{"positions": "rope", "beta1": 0.95, "seq_len": 512}
Each number is 128 + 24 x the weight over the matrix's rms, rounded and kept within 0 to 255. Layers, rows and columns count from 0.

# layer 4 MLP up, 3072x768, rms 0.0642, rows 941-965, columns 0-127
[[157 124 130 120 140 163 132 160 143 133 149 113 128 158 108 156 136 128 118 107 156 129 106 143 118 123 122 104 145 114 113  95 163  71 138 105 125 103 121 109  73 154 159 150 163 116 166 167 120  99 131 157 133 120 136 149 166 117 177 140 119 115 130  96 143 178 110 114 150 110 135 107 116 146 108 109 105 155 121 125  86 129 132 106  65 145 110 148 103 173 157 118 118 149 169 119  97 104 130 124 124 137 118 164 144 132 118 137 118 166 102 106 140 128  98 135 130 115 109 155  85 143 134 108 148 156 121 111]
 [136 133 121 155 121 165 123 135  80 129 130 163 150  92 107 115 155 129 141 128 141 119 153 106 125 150 130 103 126 104 132 185 160 148 132 141  60 117 128  98 127  76 129 114 147 112 113 159  77 126 159 108 118 137 151 139 151 119 122  89  89 156 130 129 113  95 152 141 145 154  92 126 149 123 132 104 136 172 137 112 157 112 153 114 122 115 138 127 114 105 126  77 140 121  84 142 127 134  92 158 139 155 119 147  99 112 168 109 108 139 173 121 128 136  74 115 129 117 140 135 183 126 106 128 114 112 132 138]
 [121 138 145 140 123 144  79 124 118 154 150 128  98 105 152 114 136 126 141 125 114 138 106 115 150 139  81  93 116 141 157 139 109 145 125 100 149  99 133 137 171  98 164 139 127 164 187  83 155 148 106 153 131 117 154 127 167 145 145 127 110 123 151 148 150  92  77 145 169 106 139 126  98 120 115 121 137 157 173  98 142 116 109 137 135 125 107 176 111  97 121 151 116 118 146 135 182  92 149 119 136  99 131 155 127 162 142 117 171 144 157 118 127 128 135 124 148 107 121 148 143 164 134 130  96 125  79 159]
 [168  86 117 135 145 130 151 100 140 126 132 147 117 130 118 137 117 137 118 149 175 104 120  83 114 154 114 161  88 117 122  75 114 114 112 105 131 177 146 122 155 112 120 112 137 126 162 127 172 153 126 133 120 135 115 112 117 132 173  93 129 133 144 114 106  95  72 144 139 105 170  93 164 161 118 138 113 111 142 115  92 150 145 200 148  91 111 133 106 158 124 112 139 142 149 160 110 125 104 120 131 137  76 146 131 109 121 102 138 115 121 153  93  90 105 116 102 109 112 108 147  81 160 152 124 163 123 123]
 [ 88 148 135 119 122 138 102 139 125 119 138 154 122 152 112  96 125 135 115 136 132 106 124 140 119 128 135 120 123 116 144 152 116 121 125 134 101 101 107 115 129 148 110 145 117 123 100  82 135 120 128  92 109 138 106  82 164 121 131 132 150 112 110 115 106  95 125 112 149 134  99 113 136 135 163 123 128 114  70 142 139 141 139 122 107 119 137 130 124  99 101 128 142 126 126 131 149 115 128 116 123 105 140 110 124 108 105  95 185 136 115 146 117 115 154 161 143 115 106 110 157 128 128 154 118 108 101 143]
 [120 151 103 160 132 134 137  64 103 120 127 106 101 104 154 131 122 150 108  92 120 127 135  88 111 147 121 140 115 125 138 105 177 101 152 106 122 120 125 100 134 119 103 136 137 150 102 166  96 131 140 132 147 177 121  82 126 111 163 107 125 118  99 147 118 137 134 139 184 142 157  81  96  79 113 146 122 130 143 134 137 144 131 101 147 139 175 129 100 108 107 130 130 109 131 121 123 168 128 114 123 148 154 169 157 116  87  93 130  78 107 147  86 123 183 127 154 157 139 113 131 139 107 140 132 136 157 137]
 [163 108  87 147 166 124  84 132 148 136 154 133 144 142  95 145 104 130 125 139 102 129  70 127 136 109 153 119 115 134 137 159 113 121 153 144 107 106 144 118  85 162 111 128 130  85 140 133 128 149 121 126 128 134 119 116 152 127 141 135 132 150 175 141 136 113 141  92 127 120 135 128 112 166 125 181 107 131 127 129 112 113 126  88  97 102 125 144 119 126  96 104 121 135 142 148 115  96 112 103 144 160 127 136 122 160 127 170 145 115  91 112 122 126 129 112 166 126 122  75 151 132 120 105 101 127 122 168]
 [106 132  81 129  81 121 146 124 121 104 124 171 133 165 139  91 142 104 125 136 125 121  98 151 154 115 102 126 103 153 103 127 160 138 106 114 167 118 109 118 123 150 143 123  85 129  87 114 137 144 143 106 105 101 126 120 151 137 152  85 135 129 110 111 109 120 147 154 123 140 114 131 143 136 145 154 148 127 168 122 113 107 110 115 109 126 165 106 113 116 155 130 115 139  99 156 146 125 139 110 144  92 145 177 151 105 133 114 130 147 140 156  97  99 146 148 158 120 138 112 139 101 146 117 136  82 150 114]
 [132 101 139  91 122 121 119 118 114 115  97  99 148 140  91 128 160  86 137  96 139 103 131 165 131 139 110  88 130 110 130  76 144 130 103 117 166  98 134 162 167 142 134 113 161 116 159 126 127 142 169 150 168 121  67 115 144 120 151 102 161 123 153 143 129 143 134 103 116 151 126 168 145 121 146 102  97 116 102 127 116  82 102 141 141 102 148 163 124 164 190 147  99 122 105 111 121 122 148 115 136 138 157 151 136 145 123  95 103 110  94 126 109 135 154 132 117 185 118 100 130 115 146 139 145 139 124 133]
 [185 137  75 171 123 116 141 116 103 114 133 135 107 119 106 134 150 138 155 117 126 144 131 108 129  90 120 117 143 172 105 102 150 133 118 160 106 158  89 143 141 111 129  87 131 138  75 109 123 108 106 157 101 117 140 134 102 157 119 122  94 140 122 100 163 135 116 136 117 113 130 121 135 126 108 139 106 128  99 129  81 128 142 110 143 161 143 151 108 158 123 107 125 127 113 139 121  98 150 145 145 134 107 112 102 140 108 144 131 118 111 144 142 101 141 139 125  93 183 120 107 122 109 158 125 113  92 146]
 [153 151 105 133 114 137 106 141 146 119 142 105 137 130 165  80 161 138 141 158  98 105 100 139 128 113 131 167 154 136  98 149 126  94 119 134 107 169 136 154  88 142 141 135  84 143 115 169 146 130 120  94 160 128 124 167 108 102 149 121 135  75 144 153 136 124 144 131 127 142 106 147 113 127 115 117 121 162 169 166 101 138 143 145 127 151 159 150 123 106 106 131 137 109 142 132 153 118 115 145 136 101  94 129 163 114  86  68 147 116 154 106 143 162 103 118 132 140 122 136 101 136 150  60 172 181 120  86]
 [126  77 161  84  95 132 100 180 136 125  59 143 135  72 129 112 121 102 130 129 164 127  94 158 121 127 123 119 159 117 132 134 153 153 129 154 122  95 117 130 132 146 104 167 137 143 111 159 114 121 138 113 146 146 145 126 142 135 127  89 113  98  83 140 120 126 102 166 120 151 168 105 143 144 131 127 151 171 134 145 139 115  69 134  71 125 141 125 156 105 132 160 130 102 123 138 143 139 116 147  73 142 117 144 145 118 135 136 149 109 158 110 140 112  89  70 125 166 134 102 120 124 121 140 158 141 154 118]
 [104 123  87 124 139  98 127 103  84 122 161 172 135 132  96 147 113 125  89 127 142 146 151 157  93 121  83 106  95 134  96  99 110 159 110 133 136 123 158 128 154 154 106  96 173 147 120 108 122  99 111 136 146  94  88 124 134 143 173 122 116 147 157  81 153 151 104 130 111 120 122 155 122 116 113 125 128 189 135 132 107 135 154 122 119 106 156 131 104 176 150 124 139 133 163 139 153 124 144 126 138 137 158 169 113 125 107 109 134 134 129 102 135 115 121 169 113 144  67 106 119 172 135 103 145 163 115 143]
 [119 103 122 166 115 112 103 102 120 118 111  96 108 100  92 148 133 131 134 145 149 110 121 102 127 193  80 122 128 134 105 149 101 106 214 108 132 173 149 123 125 101 165 132 172 136 114  79 127 110 127 131 163  87 105 141 136 104  87 159 172 106 119 133 103  63 120 141 123 104 139  92 137 139 115 112 120 127 129 130 124  93 135 169 159 106 142 131 102 136 112 167 132 133 163 153 143 142 123  89 154 108 131 151 146 138 113 139 142 102 115 161  94 166 142  92 143 124 104 149 143 146 101 121  80 160 132  83]
 [157 138 109 145 118 123 131 138 183 136 132 164 115 139 114 105  82 170 113 100 153 127 121 146  90 113  99 126 135 154 152 127 124 110 156 132 116 150 135 123 141 109 117 168 141 158 155 103 133 141 140  96 164  72 109 150 134 126  66 102  91 104 126 152 141 146 117 144 163 150 105  87 145  85  90 132 154 105  87 156 131 133 129 125 124  98 128 128 135  91 158 142 160 111 112 124 144 169 106 117 136 124 139 157 135 110 144 112 150 148 158 109 113 145 123 123 128 137 151 136 111 137 181 120 122 124 129 156]
 [129 119 105 184 160 119 134 130 116 150 122 123  96 105 135 172 195 115 132 176 144 170  61 116 110  92  99 131 127 114 107 140  81 105  87 126 116 115 162 129 139 113 151 126 115 114 138 196 135 161 140 169 154 122 140 144 141 137 127 161 137 184 120  98 112  79  97 164 153 129 101 128 129 129 104  81  98  75 120 146  91 151  73 139 134 112 142 130 102 109 144 121 117 112 124 141 110 125 135 108  87 154 103 134 144 105 144 130 129 155 104 161 133 118 187 135  98 147 147 139 111 150 101  70 129  87  78 154]
 [160  82 119 151 150 102 118 155 111  98 133 150 140 184 111 159 186 128 148 135 136 119 114  99 116 124 130 138 159  94 115 110 157 111 109 120 150 129 122 149 141 152 112 131 138 131 135 124 156 141  75 125 142 109  95  75 138 133 139 136 102 155 138  87 154 125 110 128 135 138 122  86 123 130  91 173 131 152 132 163 129 110 143 137 182 139  82 129 103 103 163 158 141 130 127  73 129 105 149 121 152 178 116 120 131 168 163 157 110 156 167 134  99 143 187 156 101  86 139 151 100 136 133 156 125  77 118 183]
 [112  92 141 129 109 132 103 120  95 116  86 102 156 117 112 145 154 131 121 162 152 112 147 110 136 157 153  72 145 158 131  92 162 117 111 104 131 133 141 146  78 110  75 131 109 112 111 158 136  89 180 141 129  74 156 154 107 126 117 138 125 121 106 177 139 103 144 138  79  67 106 160 110 151 136  83 144 121 169 103 176 123 129 118 168 168 127 100 124 114 116 141  79 130 134 119 120 136  88 130 118 140 140 108 104 113 117 102 103 143 144 109  97 130 130 139 115 144 108 133 157 164 112 142 129 131  92 128]
 [120 103 106 107 107  92 147 135 131 113 122 100 130 121 115 123 125 102 124 113 131 135 172 116 122 153 117 119 102 115 154 129 150  96 120 153 111 110 146 146 102 190 114 118 138 120 108 138  74 136 149 113 127 125 150 112 134  78  91 137 138 145 113 148 128 100 113  87 121 125 129  82 111 145 119 117 140 134 179 105 139 135 139 159  91 105 118 154 125  98 119 160 156 125 142 135 122 123 109 100 130 100  91 129 140 110 139 164 157 116 104 142 157 119 105 151 126 114 147 101  99 109 121 117  79 131 156 127]
 [127  91 134 126  93 100 134 138  97 138 109 107  95 137 141 160 166 125 103  76 124 102 102 147 136 103 127 167 150 132  91 175 123 157 125 147 171 139 108 117 141 113  82 142 117 189 145 162 116 129 156 109 155 107 115 130 131  68 139 163 148 110 106  84 123  96 155 147  88  87 160 133 167 135 122 144 106 157 117  71 101 154  95 174 128 128 128 141 160  75 103 147 128 141 104 101 184 106 121 119 103 167 153 139 141 122 116 140 119 132 127 158 160 149 104 101 122 135 101 159 108 167 162 155 164 175  90 107]
 [147  93 101 182 125 112 133 131 163 148 151 152 131 101 127 129 114 106 117  62 160 113 101 141 105 119 177 158 118 127 128 114 129 100 117 127 156 140 129 125 109  85 103 114 136 124 140 173 130 136 161 155 141 130 156 108  93 112 155 137  98  98 142 147  90 131  78 105 128 141 164  82 128 106 144 137 137 110 126 109 125  90 151 107 133  83  95 146 101 162  99 137 103 136 159 106 111 158 125 120  85 130 125 164 141 147 110 147 124 115 126 142 113 135 128 165 111 108 146 146  87 160 134 108 121 121 157 149]
 [123 152 117 135 105  84 137 154 126  94 158 114 106 163 146  86 148 132 123 161  76  98 123 164 187  97 116 105  99 110 111 121 168 139  74 122 122 117 141 143 108 131 108 101  93 131 123 117 117 159 183 101 144 104 114 126 166 150 125 110 119 106 121  97 140 162 110 122 128 121 122 119 162 132 150  99 143 121 106 146 121 141 152  83 131 129 114 130 144 153 123 152 148 113 102 130 106 146 140 134 151 143 110 123 115 133  92 134 125 121  58 119 114 138 118 165 130 135 150  99  71 142 100 127 142 152  96 147]
 [163 138 124 131 107 121 128 124 123 144 147 172 136 131  81 174  96 146 141 138 121 103  94 100 115  96  74 134 129 120 158 113 148 119 138 144 138 133 108 100 106 141  78 135 147 113 130 157 148 170 179 116 130 119 170 121 151 120 166 133 157 140 162 109  99 136 178 170 182 114 127 114 130 130  81 100  72  86 106 135 128 154 118 150 156 107 145 161 108 139 154 156 115  95 114 117 132 129  93 109 149 130  93 116 158 137  93 152 130 108 128 170 160  50 170 147 126 116  79 164  81 148 148 125  79 134 116 115]
 [108 103 140 154 133  80 124 147 128 160 146 156  96 134 173 101 127 105 117 155 144 139 132 110 121 163  97 154 141 141 116  97  93 134 114 157 165 147 135 147 134 144 149  97  90 116 103 109 108 150 132 100 149 115 130 132  99 148 130 159 132 180 136 150 164 149 154 131 116 133 118 126 110 144  69 150 119 103 168 145 103 161 136 151  85 141 107 123 132  97 123 111 155 114  90 155  85  89 133 149 110 117 137 141 143  98 127 118 182 105 139 164 130 162 149 157 121 117 141 148 159 104 111 105 151 176 159 167]
 [108 125 145 119 133 166  97  96 110 105 132 138 100 128 140 159 150 119 125 132 147 156 121 167 114  84 126 107 102 145 147 122  85 140 114 137  97 116 156 117 149 108  97 185 110 142 167 177 139  90 146 118 152 141 151 123  65 128 121 182 135 119 174  87 114 154 153 129 131 131 116 113 162 159  90 152 125 160  96 126  81 142 149 127 132  94 133 150 139 119 133 105 150 131 133 144 115 164 144  83 124 181 102 132 138  90 110 132 157 106 137 131 156 120 116 121 153 163 135 129 150 128 110 163 147  74 112 129]]